From a checkpoint of a small transformer trained on Wikipedia.
Size: 16 heads of 32 (8 for keys and values), vocabulary 9151.
Architecture: no biases in attention or MLP, untied embeddings.
Training: 1020M tokens, 4294 steps.
Each number is 128 + 24 x the weight over its row's rms, rounded and kept within 0 to 255. Layers, rows and columns count from 0. Numbers have three digits each. The size before them is the row's rms in percent of the matrix's.

# layer 6 attention query, 512x512, rms 0.0671, rows 0-63, columns 128-255
088:124118118143099193188102150102151154109146105120139141140121121110127141097132105122104110151139160119104122149142173146104148116120089150141118100122124094131138130169173108062128137072140098131132120147081120134146119115124127101177148141068141160161102141171080122101132067140150105123157122111124182145069143099143150124124116110107088153135182158120125156114118117134162124109132
085:138124142130144130121135148135144143113092161106095162081175132138103144114176092164143105135157125125151107142113128119137114160109133130131137138124123114153144129098122153192087124156087159127114102115116122116071107156130109158132134142172110142108156132152138136168157185142122125155074133133180110134143135170156123165104098121100119082103102103147141106104160154122135172135095
098:133107137117076121115129115082114094166130179105112120138132145106133135098137100110136158137146130138140144127169138141123096131130140127120139112124135121107121127116166117099147145081136116075103146110187175120185119116106093129141108105106109117136102148117151132141119146187120162161172121109096168169103136123130131083100108140147157120104102152125139113153125123133102100145105
097:141134117152158139138114130115125162074129138155145142116122152128137156129081107179136122076103136099078091145094157112161115141155141150161120134131122148117147145145115143181109111119125116137128119131114065172103120134088131130157105205146141109101106131137097096105145132109152093115091142130154099106136118145119036154163139141147130190134153099126118160115135138121149202101132
105:131162119130172162127125114144153133084104098130149159116132151092159177144135171135105118093166148102128095121086148115112128112151144175127140140160078158164150137130120132113111130129121110143167126118094133148077135134141122143144130144133133119100133087145117098136139169109132124134122123069139069136145108127142085188136118144165126167135153138127132136112135163139178205146086
097:136140127142110112124133152134141126132157149127129122084160110095101128099108122129116092118139127090121124164103147103092139132135118123144142111117148092119158141120096128108150109164175177160134148103118098134137134136104087125173156126162127089143109151113140109126093145173141089131152155190190129128132149125123116126091153118140106155135127135099132100076151093091146165081173
108:142116114086166136125092141167175163111101114144150100131138140168114163119119182112103117156148154137177108138163112084105139151141110113119116121136120168111132095129087119137131113105082154099095137115125124079158131103127098158144147071107112113144115150144146136104126118142127130133118111136133134114081166113119102145133175133128123126121137141108126156146123154107105144116144
110:131143137103119092071113157088148117113076105114164142140113146143070119156142143094131104150117108107128115101136108103131103148117127144122121105120156100092137105135099087103137075106113171138145111144162120122197137160139121121148156088096124095161127150125127073143135116135176150123164163153102152144143112159161088139083111139083090078114137118155122138151141116196141123143132
109:153136109132111117147126121131156133137171167117105116120095154126091097135102110114096068123115127133116160140160113143110094171082196123174122093095136097150095136118124121151140118138116136149123159118160128081130096116125114160072117087144169133152152151105167138118107142140098112125179107149145114076145147105110117128139170113112123144117161187115134100147153128111135106130106
105:108124092113114112131135172118126135113165103155155115160149076135137131117126129116141111137139152179144099116156129098131091127122162129119147153115127158096156142133117135121145131102103116143048122090141118136142102105127123117153091139117137118135091117108102136126151096149121191136114126087120154137083111154145154104126128112144184177143160110133084107139164109113138123113091
119:135158112173116128122100168084139138133139123164165137148161143145094068083099097144124092098085147133115138098101140134141101135099152155124146144126089163175177125126126148148128133112109134141121150148130094114139138131097165086113075110148133103118153142163153123089141162126113163093124168153124130118134136128118110138141144112127149156103167156103117072115107110150123139163131
111:101105112138114110161098130173146164132189161141108119113100090146066117165174135130134112163143152145115136139130138134111138102160172078143160109141112089144166152165143113154144128144161113113123172116134113095134111149145119152126170089168094157117140097161119115098112131135170167117135133103095119133136097164123136148123110160167140133152161128121153101123153109092126140069142
113:106159107155114080157144108147152165137099128138124118142181111145121156131092156101115147116110136174079083137103127126116142154099130083135088108133112120181147114101133129137133123154176152154121069108145140130075117137161129138123121131136162146169187104203129125132164103130125168087149126105110148177155114127118161162118077113142121108150150121158140098133176140119102122120094
113:137097130134118172140124104160120109138129131091133141123083105100105071117081112134159089157127153091119135111078128158124140128117097139127127173129112147125162123157154143100134098127111086165137138126085138109106108142110113095138182103190134115097159131121188164135125146152116109154111133141134121124128111093116129107144142115144124117114138101131145127093110122076132135098145
127:135154060103103111116117123146100143109108142123123089141174115134110099105096128120128096101106144090142111135129116158140148134103097128178109138111161128139114140187115117122137178081108102112140156116121098140122144099094130128125096101137095123094105103139141109116139109085136127131142139166121148120134123098159137114160134111143184128138131131120105096122085118138140172144095
123:152151124098140160169174111159094142124121121126142126146139120127131128155100083109128118091137127137100103151108109114140146109145161132108095101143149144139127173121149116099157119192080121129096099118170181102160117134140113106155117144125116122146129115181143137132119125136111099124108143131117108143138150101133144103132106112126133143155174104140116151157169091093090101154149
093:117100126147088166154098162134116102162102140127138117146151148099156114092138137115108111153142098154066139137124124158150132127101144095159120081135115137094150105095108141111162129095116128108144155123143105148150159120145112096154134159123107148101114162126135065132085126142165182191111117120082117103139171161093083129140121190096129150121106163118142138125114144126111118102131
087:109114139120121127156127167107162149072136144155139132121152135076177162170129115181137123104118107109138141098078108110141114146167101131129110092153098144115170150085128113110116080141164151106156102131160085160096135088135104158111104162157113128127144082053127134090151151128097109141075113132073084104109114144108071117143148135123144123152107130129115128120141083099137118149103
089:132137137154154157105102097148134129135111130137135140123124110136112103163144142120139151181136149144140111098152121133141142151137133161094122140118104149112137072129127098119087124144126090121142134101114129151090146157120155142094148149103163141105156117123120100112141165106125141114147120093116147147121173168122092167155135114108151144138144130135125109153134140127099149134115
094:143150131086170120127133125092173138128159090147156165088098136141110102170142115104116101125149148144142166110104177115109096165148101166163147132109133135165151109105153149109147134115119115167119135133177129119165116113160124137147119122129169122122145136109102136093146126148133114091140146144140135099156091177159107131155139164105101160111126107136146067089156113137142063127130
085:155140128119148110129155143079163128135179091102128122094150132144114094137153136146110107105139111130129110124123127111125115170117143124123110090115140134150155103101105130107161146150152138153180150148204101140084141114133159136165128145117135101114151129088129114134166115155141091069094124151148133102167099110130092170148101200130108143128118135107120111128120048121152127104136
105:148098158092090092082180171089138116167136131135109108106103144116109083144155114104137123106132137128141153147150166122137102117125114085125126153092122131093098094128093151132121097107101149152140137103165132101164120114170068144115126072131114109147120138134130146155127121205134134170152100103077133127137153159110106091120134144096152069110090126160110072173155165122084107119154
108:143111135140151146128142105118133160139083097193113133147161113105170191145162117133104122140131129118141123148117133093133143095157139137113151145153137153120124150108152130142146166144164124144145152144107149165127126154126122113175174142136126157068136118129147098148117144112148166103094132127152123131152108081149121136130037129167146175113140105104139166124119176153138100166116
101:135091115163142102140141127165154154131142134097085103125146106189195105127150117133112108125106126166140113099128130114162115129127129126137126127116130137181119134131086096143119147110115140131129120102113119150144112095163108128138134130096085126126124162125130153118110113115115128141084141114097124132113131111143151099154098093139153107142088106134128099115097138135102116060107
109:108081113125151156166114159146155141105152134173116124125114161139126161121066143118131123149140115136137135129147145116142141075142104123109166118182134121170169142106116109108105164122101119122144144119131113144146116117110135147116132134145159120106140114100149128111091149113068084174146109152127103052135111116137153102126076162106106126147141153126159121122149124081120120125127
108:148161145161167120127119149092091126137130141173124090124109127119117145125140140113134158196063113118138156116163127141128105145126147103107116148096150113147122135102171113168145106179160113113126128134132119126111137112117143147134074104103115133145135140138158129119111146089122117117076153121083144125153050077110143161124130131108149107128139112144134145137144138162123095148127
120:133128140130078120153140187135114153110132137133110144091137141160122116068086150080139129077124130111127135145175144140087146134142148114186103153126127083124123141148136095099133138135094120119127140154149167133171087123103169115129134085154146131150108133117177155133090086084135118150136108134097108137139158159153105143104125102142139095116142135081177150145128122114120130151128
124:123151079110165131145179126122134164169117154100108127138112104142076093139083091108099135084181123113120116134151134117109116126139121104177111128108134098111140150140148114107146103156148135147172104103093193140126132156085134145162113154088118140117137196117187126143108129110124152143122139188150115130170124131138157153133091135143095132167122108138126113117166092152122167134084
124:123147145116191141121178114095147139152150094076130146098156108133131105122174105137102082128105084188117095100083072125097120131139136101155131125112171097136101154119133152117151120133127137152103090169140128118138127136165154101101104151154131144104150161157171090153127094132126129114114117147147145141114092107140100124117128128122114120119144128118149125149119095131115109157116
129:157157128150138104139072139115138154091080109153127159141109153168127151099133124163079141150148123126107115112106150093112123093100153164125150101165116118161102109108107126133099153153145107118122136134136142137114110114142138096091116079151139110136106133095134088122122171095142145132147114102134122115109133154124128158133127117084141125158111095164128131105111126156145071096137
119:119128145192109160161161121121151103089119134114164086129125121160108109178145133138137102100129118151128161167149133105128107171105146138116165108173181131077136167157141161101131100119167143084132085134133132082070105129126116148173103142166133098117154138117088092139111144162115106150109131183174120119127145094118067101129128089107123112122108122120127139128111157098145143115157
120:128137107146134140104176097144163077104157125136128081167072122172173100134143122160150122101105144122164148104106100166083126103179116099166142100122127116118183162096136122107160082112135128113176110124142142109169094143111102150144117122116124137117163153158133115149148096098144070100100098153124134136142129134149145141128096148135139164157120112129120131196113102141158120134137
101:118140093118152174125167098125161173131072133071139136090162158146132150102146176121131109151095109125126134147116154163115082120110080095143165088094167112121141158191150121074106162142142105133156123140136193089183139098183085155112110153057116123131173158105101126201134111118102127158117173129126130120127154123112124113076121144123128108110090118138135115143079165127112109135096
108:107104115120089138150194135126148156152110110178098109129107130116167140112104096182116161112147119112119132149137106118138115101132132103114125114081098108113079153135125144150179116147135143104110116105166091109106098138122163093100128123133087124150118115169115129142123146130124157147146124109135086123160138117113164123136145074095140158119157146119102173152116100109142135099139
103:151113132143123139150130124139127154139119143094131111105125127116109074103149172147123151093122144127093160142137154104140128117132133109179139121123146119106128100129104136147113141107116094061153108100114139156148163136140118132115140118104138127110146120136102121110138124152132131147123152172120122150097108141139074150100138140159130082124163120182146125139112195164149115155128
101:106123086070146095137162150155102097128149108192124126148153136133132145121111086169146149116120145141153158132153141153145139124106077175107125173157102176117119134082124072137168086129132117128081140125159140160152129176098101158133090149142099110124120145157099154151155138086115122073109114100162106131125133135138104134112152135139128134123156150151078108139137133157140142143133
099:118158125138129093119177122111121109106125120101121134130099123142159094132120128161121120124109142109094152138136172123091139130124126112086124148116113120153137102091168134129083114109125182171109100118122114117101149139121152128118118134176136119108157193125137121136088073115133139100135111127103088127150128129183133125113151123109102162157129140089135145160140139125168159124173
094:086130093152149141128094124159105105101140091098141109127152173127118147135098123134139087118150157157111126132157116141126081125090109157148135116125133091143115128122119137136091139138154114140110130123117129159140137136158119141149126137134124089114135082104128105101123100098155142154127129150160120151146131138110081118115150126175122139082124162137144164111136110112093133124108
103:116145088096170098161126187143147134108115180091161113143158102172112151131103136135117152152183157136126144135100123107094134136100133146110111114132141152125104155153081107121123127132124117132132106166154150120092088056153132124130125146111142154130135158118101171111111155127098132126087145092107152109118095171127134113152116109134143107149125089171119158098143141154122089103124
099:111108122113128116166097144141147137120076140129119118139137113178141123127117151170146108108140128096120159152125087094109113132137121155131104063106087103157154138103148126109141118131138095116144160148170173129107160133112125127173125125123114094140154131142139129146118132101131128118133087148141127149108105095114103105160074098116090124159165111147119128105143128142129124075162
101:130126121160168130167120137129180093122176170155130113096119119108118164130083127118141119166159121152157115129134132164172174137147130116137141135120107117090159152148137120131137124112112102162115118145125151092090085115142115150137133148110133139142132134105090136116104146116102108140113096141180126113131162136132174092124095116124138170162090132162121098122139087139145128136098
102:148117124113131070114125169107129130125107116147159118123101116113125135136141149144144132178103150150182125130140151122149092164192141138111156150163144171156099121159139108184115154083132189180171123125125151153160106113133127151119122143076133172141124133097062119158154100128093145112108146111115158089137087145136110125164109143157125132119092147175104090136115148144115137109092
103:121106099147115096138127118108127145120159141095167139085118126136138110104113117101086130137094161100148128140121126131062095132123114181134101107116134150147086164125134129158116158146128140140160121145120119166143171188118133093160144123131148140122128136144146106141121146135132139135163164091118122120106151098127137185162126133152080112140104126106177121137131163147125180162116
098:146130143143149111124144104132083182150100106163068080112143143157111132095156127100121134143114115116159125078095127140118116173132143093142162173146114115148154089097165148135139112074132125108093158152148128076091124132108131141152116117122124128114140120124104125149137141084174122121155162121103127140127124132143097141118129107132135112091164124130111124158147071119138090103109
109:110160128154131086151137110112141106123155105107150153116083157133130159113136053139127119142126128132133142138104143142101088168121168079119112127169167091134079101122147095113118136125109140135136112106128168138156173117102141147156164194126146154121106144117148134078161141168110131160160117132163126085108124152114160147105139165168162117145156085117155126110153139146111137153104
100:131106157089115163139154178084132150171105139128087115126057114130147131137135139104105128122180127141121111138154146111144110107115086103138144161065144090120125127126118102104140136115172087098165098132137103118106109155139065134119161129163086135109103159120126120109116107095145170124119137123108142098144125125126114176114104083120132113104125091115180090101169130120126146135113
108:143107136173124130128107128105124123126142128102157157109127098161101123142089117098138118121148122124150097164119101135140177138129112155155142122112127128117122168102135171114107129137144114133152122140124111103129122098092125150151101102142173121137105105126202136131125137137139169137129082084131111137096172124199105111170161096126121165099122144128094118151131096161159158171136
110:130135138109104093158149109134111136118097163164139101107121118127142127120165138159100168077121120069125158170155137115152109119174112129140138132126120104135140116139103128134130147136098164117104095118154144119140124148089129090122062123105122140091125128154104162150128149120100109106121149113098112145140108103066118074113097114137164081127113087143107174137139123153092107110135
108:130134135140118145133170124119150123122135118150140100108100101125141070137122123093124127090145115110116157079123163097126101116134158165140124160105164117136149124158100138132114111112100145115112122145140098086134120080112105180141096122128121103111197115126152144141155173110117119117132103159101131150140103093141177180111127148138154179130121152139158122146092150130154149137116
107:140146137119116131116097104134152093078159123145152111116133122108157139125148126102145118132121126131149123137145099128121128149110130115126126097149097112161137132100130106140166109141128136166162153170137142116111112129113130092086137161137143114101089125128075118134142109095067123103163130115100124101083138153131126095130104114165100084124110113148114166121151109145148110175133
097:173142061127165164123099127110137136157074147095111108152100114124149126158149112135134108136116099144136129138123127100108138138116135138105104114180153114144118092094129131105157125134123173122105135120141096133102149105111090136122177139149089121149127139115137093139093177129130171209097152124143132110135116200134085166123113132137104114121128126118168124118128139144133146138133
100:140157119128101116161138129172079177175164128117115143170134105122147142176171128127091128121152099109128119196137143113113124122122152121126099109116150136126113092139131172102121115139113157124129144143166124110142105115165118151145168099113123166112071111177077123122113111175115117158122134130148111119103100115109117130132119129059153147138133131137179125099148160145086108125133
093:115144140086114110152141111147147141177087132106138104136150159105059134128145104078122091156120112101162080124085096093088146159169182176104135129102160125120156166110141133095150116143123125160127112102113172092106148139134113118129140154104088101148091119144138144147129167108126142123131095148097130096135150114138147087113130116173092124095114103113165131137127102119116118108138
095:104116129141130157118112173110131107110124141147093113139101123104137140103118089146114156109133105161145102105107148142155117128162113116141122122137158148101135120123100131135069138132164120130129170122091148149159175111155118084136137144092136091131172075132141137110102122102137142134120101118139135154120087172115163141159099122136086092136125183112152108123126128122114093142076
088:148159091135095156152142137166149144169107103136150117108138134074137155097129121116128111121152161146098146139075128155083170107152118133152143150104178101096119099143093120156092131159119116151115112085083102083159169082116147121099157144156118143124138141140093127124087136140100140118123129132121145147128113113105103150120138144100133131149129129137149115110102148092145084069157
091:065140154126127138137108133149157135132134112149116112139094132144142130123091179116110116127148144118172141107171137138154182129123112152131115127128138148105154106137094104148141104155172114125128156107073126124126156117139112138145129126127112124120165131122125115162109105122164125137135162152129146124153164159124145112155110137151098122108122116149133153147147141142112157137113
101:173126128073078165108115110120108115157112150106115146119146149110095121115112125102126111141110110164114129080121157134146138129093106164152110163113151117099122114110121113139107135118134129118160166136172143116162117158139151128098148112151131160125139138128140134122133148107097127114127114116092119143137184134122133098100129146087153145122131176100123093143091155111138109131155
097:139136165136114186127117118135108098123166119160121099146154066103124159100158146149122122126093178124101113138113113163132146099118153147137153130105074142136125167119148132115114128126098151111126137124153075159170117114151148112119122102149148115147080124118127142088168126158146116082105110086136136137153145108124107096090184150131131133104113180109142107099159158128120116185117
113:112131078109108126152137124129140136127120151138108126130120128154098129110054130090145117141122154192136100160156118083136172161117140095126113124102150150120150116121110110140116146140098125129155135087138163139139130123108104138184111161152120132119099149141154097106102145112117172144129098143128121128103145140137152123135151122135148125133136140145161124145162124102105112155105
110:130132075138125156138113153124107101160099092110102149111106113136125126151153093135151124126135137152110149106122134109154134126149113106134108090120132144088165158173144105159107136108123107112141142135110146131127098126165102114078108124092139158099080141167162139090113130187140114163123142163136140110147119135143124116153133117108107156131090133138125105111147134092106140169098
107:092110090145116088135122184124096121122106099080135121082145153121121122123134078126117122115125119118120110148073143157156123178159135128149114126150175119139082124119146140091121122149106114167136118134128174153123150153122103097159140144132123157102093127157124117122142122121116094136174143132143116105062115177130103139114116195124094159098171103147124140132143137118139128149160
100:131105168112077107138142101129091129149132188131119145134098140129113086103135110111140111078166110087124117133128175108143137113092127124161128097117150124101136123118132128131146089110114139126167143105164085137106112148143112114117162136155162086121120082138137114124180138111164118146146114106140103118141161124110100143117109107110121146130125111131142154125149095065107122166138
100:155088100089178118138153104162088138132088093128127120100105127102097163085103140153111113139150100135110127146106112126099094123172161126125134110157180138114149102148113128134134133109102097118117130092142147164153117108151141137125135131143136109088134148101087107111123152120122124080099113122132120112154155071135077180140140125140181160109123119125121107172121155118092131118105
106:134108129127121145100146139144090166132144133108152138152133148139161151110171167134101148124104147103131149120068130088140138111145108118149102154123129112090116130097162113089102167122147100140134172133113137130137127117129146145171138098112089136152154142108185104171132109133128139149104117123094139171128085102128135136093094135080150068118141155153101138136072122148089144122161
# layer 6 attention key, 256x512, rms 0.0659, rows 0-31, columns 128-255
083:147106164166145151140125121119117175148107127140078127154115162151136175104157104140127138119117122127145125168134144140115126111160121124142105184104128100096113125141121120126093126149103152136113082119134160089134143192104163132063106127111085121097112123143162117132091118143139166126117143112109119166155122145142122141135112099116117174159131133107163110173132129118024128146140
095:109110153143161139139122084145095131130101076104139147122093131084105114096113132156170121112135154121126132154122128143112131137126150125137122082102174138095083171135172104078149142062100122132110090096107145112150132083163152099123071134111188122124108110098127112124127150113130139134163124115174168147128155083100138135113140139178137139132140126123144124114165104143104092159125
093:147168155101101092109135106113108140087127124146106107109116107140116117168145079129125104149119114130143095136136125139134126129099147153083198114129116113126076101109134123089134120124147119116118155148138109169129105153113127148164095134106119144141065139133120142148103149098135069165111078123130108132151152113156148130116120133131142119105139094152118138156072132133132127139161
096:099138135074132147118173121124093162112176105138107157139126146170177173097133154104124164128142113182124126140166091139119140103107103161146151132126108120124157139129121112133130197187144162103139163105128149090126124058120146159133111133146116145136129140161134158151138105169084142115141142126133123130102143138137158148107126134148086115131104138111162104100136138113095113115117
091:079110145136089119109100151126085105127100087072165140131115145116129159114113174117144125125114134133099109109103123086149163079109144113145140146131126135129141133135166134119128143153152095149164145121121144129126104104161166154164117133120117143112140138148103135144157103143121208152117119148113129095137087101128117129119099084095091130144129119112140164116142157145061114088112
093:160095091113180154176104132107109117118132129148140122125142126144096170119088100142173152121119179113109086107151139156125094137160136130112135134141099149136124120113158126103120131083121129145098147167132143134087158125137156129145114126125122148114094113073140161120167118094103111135138138098108141070110118127080166134119136139112132091114144118089112118114113118130151063137117
099:128127093116154132158187112158181157138148131078170115142142119109152135158102118124104158115153173135168128144126129136176144109157130085126145134123155161138095116126138143130099151129133112166100105146163099127156123123130149143112137145104116129142157140106145184088148101155104138102135078132141105154131127120140137096125140134130122132139132119118175131148218062143095123125094
105:151160153122099140107104154122136098145115119152140162087109102155105171123106142090116104112155143089125126141095107109118136132128112118117124159140147125130160148132153112109091145078125141146113140139149093131094101119105140166126133139078130143124111104123131101139161168120144139094157135181092092138153170098108138121128119127096106130139111176145092126115150107138096129182110
103:144142124129109148106116081133148129151115110135108131109133113163120101186116132136161120154119141134120148152166143137150125086137143097134107125107118123131135156115173150137155149128135129150145133142116146155088133143122118166119139073104118092114158118127097144135167106097134092147136142146094100103140114108171141109115169107150167146144143123143149134154114062115124085135134
104:117133100100152156156129111111090114149145082148154127093121100099099089110164139112108135113098071086108108106090118131162098130142138151119152135115118153108097144149114173165166178131117126119138152112151168122123111112136117086107098116145137167133112100152140127143162094134126149111138128117136180136120094133107115130119145135120125143091150103147144147106081128126102107127104
111:152121055083140163155042141118104119143135109134129168081081157116124143115092141153133114131115138115120127126119101106162115129168125110142092114124092142131123167151109128114121126130122083102149185160107160155109144138139113130137097137107156108137125152126145123155157112116094122126077147129143130132150085114088132123137120119132126157159146142115179121102113135116144161123086
109:113128121143142086133129138083147168145156111146074083141102115096143090140112104127128096167133096157125112120128143137108113129141142130109182123166090152105133104137101121113169123150139138121100174109099156108125110135168142117144129121158146121146117119158080123141123115143122124115164122107132109125097101153141084128163148133155119124135117132099160172112140128125136113089135
100:138132112100129092110117183149123123133109104176173138091153150117187124107109113077160084093160137154138107119113119117118134146100116098131102124158083114159135152144148122125122137129120138135094106176137127118086175132110141130150100136127146116153162100159142090110160138173137163134138156114141117168170111139092155134119119168158133165126120129113140119097137169164103118152118
103:153123155121121180121127118160130126127154157117138129144142135135117088155175107140172131135125120124157136137106108157119112107116139124143179096147160118171140105143157148118126157141123127117144103132106090099113134161100130086079148077130132109187120134118157117163113110108175108074147154141084134157121129153070145155118133101131104144145149123121132106133122132102172181093126
120:122160104118133147163187110115098153103161121133113118137153109087119159125119096138117148123134097119135117111157135157147161141117079127142126097112100118134144137130138109116174135099113116143169161144123158130160141130115143112113068107101120166158123169158100125134090141137148158088106140105112126141120136181107133087135133158131140137142094107140093141116110134136110143140165
121:125124128095111135119131128156164153150141135121128107098114077158112131104146123139090149119134165156125094134112121111156127134147116120137114130123154127099141164109147101126126110173113125100149113145159136140100095146157098103142139154118139148100103106207118139150161132125141161112117109159145129110168112106122172128056098093156146135149153108173142154160187115156122114096114
092:118144171133121117146147106124137084101143136088118118155130115130147108133114117144140186103129137109150138136112140141098080118168167106108166144114120107110139170133093132123100120168118124134114103148145096126130117080113100111128131158154101110127147157135133124094121150124108105113134115114124104139160111070125143181107143102137135133138148158086116142173124115121105110113090
082:113165091114132145150163122146103145115163095126086136140187125139114082128142135108145114078142127119109151136118113092163120134142140161146104117165121115131157152138136089126117158155144130132125125135149146156161107146093153151116153136145111131096150135144106137157160123151124132177150125129124124148180125098139131137122162149142178138141158156111137159127091124130097131158129
084:133146132120118091128126136147101095120137155159173124117100118124119139109109099114095116135085134124141162128097095192090092129078152129124167099100148112105104091152114123080146078102127118117117152117112104091126164136133131077124132116143107144161142128156137086153188138122139132100119121108158168114150111115118124101091129158154145117152134125154150140130168109145143141106127
083:147112115201159127132126146161094124071125130078098144157145102139130112132107127116111104136095101132132142122142127124179071147155135128143104131100127116136133079136119153134097136122110161130149119104163134131115160116108063124134195155114084123104130130165127135105117104125128145166096160122132135139104154099118120118144116112074096126125153170095151132163105137077101171123153
086:094150087116132088147142118154129132164089105101159110101102172098115126131136125111146110168148128110104131110122116151147115122117121152110113139103145147141111130149101125115098104089135152116157121133070109155107135101145141112130144105121086136132110155133157129123137108147162138166128150145107130165121126136130144106131114129097114113127132130124123164121131169177086124144186
093:139134137105207139146089139123146124150145112144134115113146171131098127113172112116146146150100114134159138102144091103115137122153136142121106130140166181152151135095124085158117140140132140122085105135091085145124168164103089123156175122151154141119127141132163105074120104139146098162150188115151170146149125122168163152116157153151158114131144141136143078138125075107201121131095
106:128125132108151138115129073101111117124143126091165127100166123128141124120098107108081146114134130129125111130096110142091193128133124146125119127156152132113099101148118115147100095180129126115177125177090139095135144109138145137128083148111122165178171149179109151111105133083146145141122101171157142129142137114100149127156149099139107126134113159092083149157102093107105133082110
104:106106127086168152145128135090135118149095131104156134130115125144122106174143135157133130111121120093121117130113157100098115125114105146139110095102144125135150141154106117123161118150119132111145112129101152147174141113089082120139079078139140108132112099080129103146141102092130101129146123097120136106136119129103100119138100093132151127150134094135115115128127133159124167097152
109:150113123121119123133135154162121116095120151144150164109151137108154127123104175121101146125147118116125124135120128130146100114126138126111156134132164113153113119069117079095104132102161133156152152125119091123095133164152101130092122136198136176156112156159131117154143090158069144087134117191140106154142111074073125108125124153103155113172182076105127146108147148164125089143106
096:166156123140121145135116144119142146138129156147120124054119153181144140110072116149142108154107121162120145148144114133073079123111127096116086087148113112157146082079112113114126142138126137116099108119153112142090106106106144148168110125119162144080068134135191122136143129108127104094118117110100148120120113117151146169085147129103122142137153141159109132115156120125142124133109
113:138121121133122126104104146098127160119128122148097088117130112135096152117130075152138115127113097126173107136141148112126169119123140106164152163091117107143133130121137150137137124123088088057101168108180116117141110110108112120143132130150156110114115132165156111143111128117152144153114085113110128161129116148084122095123133126135170142126136159103096141140147118140106117119129
119:093132098106177095149163160162113139122083152080118117123107119111143088124091135114136129083124129187109091123165131095144128113140142110134109132109145118147171172145104161128113116166136085137133114121149134119127081150156104081131128107121121112138115114136145120111147121152102144148120166135128067119120140078126137131151144114077135127165166086136154146136132117143077081125138
121:118129110134113137095144128112145174144126104089117119102172098107144030112151091148160104149109100078120091119151125190124130150153075145145142154070158131119148171123157119096161165109119130168137151134140121112127128181135122112129109136144154104102142148184142101151111132136111112093123108117135125144150103110119087078132135160163115131096116104114126147116142144133103130106107
117:155154159165139112148076144154099196136117117192102138128103089101135109104125138140091080176143104072104127132111143142147076118099148114113144124121149140111115145147128130132128138160089142173097155129162138145141137132160117083082113099145152126128144126105105130120137134133153116113141099125143111129132118144122096087152109123109147142128092094125111125114140111149153108102127
107:126109139188119142179131100131124125126113114108129098110175122155126140105140124121175117120117109107129126155138093138117102162153119127159154153149185144137126136147121202130152128078144156052146071156161120138112128094091146150107086129137139123150119156144095109133139138153136140137087112118144111098142136136126091150125161122079100143149109130099115095119078192143102139073112
117:155138087159115161128134154141124139144105145169106137178141155149185096114139135120153078115114160167129141097144142101117139126130124086122137105115160104088173166086140099108169130101109126124118112162138124118132118102096130139133117123144135162124143189140128124140102115110118115173155122141125127151141110125142093124117069163135174144135166122130164105178152117121125149176133
# layer 6 attention value, 256x512, rms 0.0888, rows 0-4, columns 128-255
073:130140113147105141151128136116156139136140108139080141111118141120099129087161114146115129105162117178122113118115146140128163163113102151145145085129149141139126141087152124142163146189125108047088108146156118151123104133108131146086133117126137089158159126106119156139111165092151173123122128155112089116161107115122111138153128116103111128128163119149106111121101150142112126128130
076:140112139143136147136105150188066155131175147101118109162091133071133134156115086133150107127134119155138110077129127141128120083170108141142126119088141100158161133116122147161127106140132094111147131143103118117128165127154144127108141128147107104141108116124142117120135133121123149139151126045092150122086109158080115109124154116133098103148113132111137116099153146110146120109119
070:167088157112092090169175124140148159142087118116125128140133150122076124097153147094151136096175148109123146116161154103153151136133138167096100135105149102104145124137135119098133167114140173083136128119139120137145135132128154139118150087157133113114163126139151159177113115165149109139120101121116122169111141125124099142144144112179162143155107114141094100104148161137129130108092
081:134122152147154134126119095131135108135114171131130124155110101141140129129131131098103097111133107148064135124174144110139113125138134076077104103117123136099151157148150138133162159130148111178168143116120141143188101134153115124087175120147147104144139107117144116149117133137120118139162136142121120136124123176127128121160124128057121117108146125135171180140141140126107178131123
077:120112162129126134121138169136094097119132158168105133074132125134149117092109134126093128119121099155122151105070148131092120159145152166160101114130150138128110139118106113144102132168157093100114135110165144122119112109147110075153129156098142116157191119143157099138108124168135100147106138101191155132129128097096118105118143106134115125189160167104136078133123142163126083094136
# layer 6 attention output (transposed), 512x512, rms 0.0819, rows 0-3,32-35, columns 128-255
087:142103099138156113141154102119110125162078137139129130145083104113159153113127121134169118147099153159119122146153102105093113086167126097109159128142131117122114149125191111110146121126138168137110151148135103144085128138087121146126153139111132135163113109161124075143115104110106083124081120084135131139131130102106087129152106118137134150152135135108144118120170133113143116127129
087:110165112144156158114133094095177110140130080170119157139095116123128159121118163149121199120120140194117092166102119132156120145109152135120109143168151144084079131117116080144196109177106125083112113129139131147088128140137132106126150119099142131122145123167126167099150100128152061143108130128164074143172082153134146163125125140131142129136145143113147154151130110115165105136118
089:109103104136168133104098182147098127102155118148112161168103131093129088136075131118131110116150129141082135106150137126099089143111119114082153152166123165126148106131184110103128146138142084159141141143129141135100117113137100118131139149157102119178153127113103141126098117145103155135090160128133143128173136126105161144120124091116100078136159133135147125147118111145128100142141
096:130144092114122129128135170157101140105094110102112118121149135114148119106118162154158133101121145122157126103106118103123140131142159142152137101107118082187116108134102153154104123113145086122101103149174128075167142120047114109124102127085111120160104090096114115103126133111109086109131152103133119119112087089127156113166108098114155135116118161154131139125133174093150091120100
087:114101161116159159131135149126122122093150115123135124130138146137157100142116119061112165099153086091098140118145170151202124176075120146128110138134100076121165096127105087126120123112159143183173091103104110142166150144157137145124121104107095130094114140103157145092137116188146145160155122146145149111140115129141143115071183180108115132147127130138104095136094129143152115171109
087:156108143152115147102135175131115127131083131174120104098161113083142139130073135176110103118103126143129143123138119114112151143132091088155143101128108174109167093122131114146133108116111132133120156115132109157124151075163120171126117117094147117095164142105098129170096149122125166117132147145101119100158106108123146109103097093119105147110106122158134073119136129146077127116120
088:154119108143131096141170088133133168187110105097123142117170091156113113104142086153070160142118121107174113170094113177108090128121139136153142107126132155146123103104126185130094108123114129147138115082136134154092150139107185106135149186156133145101158070142183104104176130085120126120152155118124106127092113161107100169073128124115117187096150170103139120142122179084124155141141
089:133112126076109130098105110105123128129133121151110110145138129097083139105141100147100096165081115138131114129107105145093123133115092138107186153147105135120150120084128126127126108100103120129144160084117101144118162115138137106125108162141154122089100160151107103153169131157114129121087117140128143132137166101147139152110113158127109134111121157119109113125136094185100121158157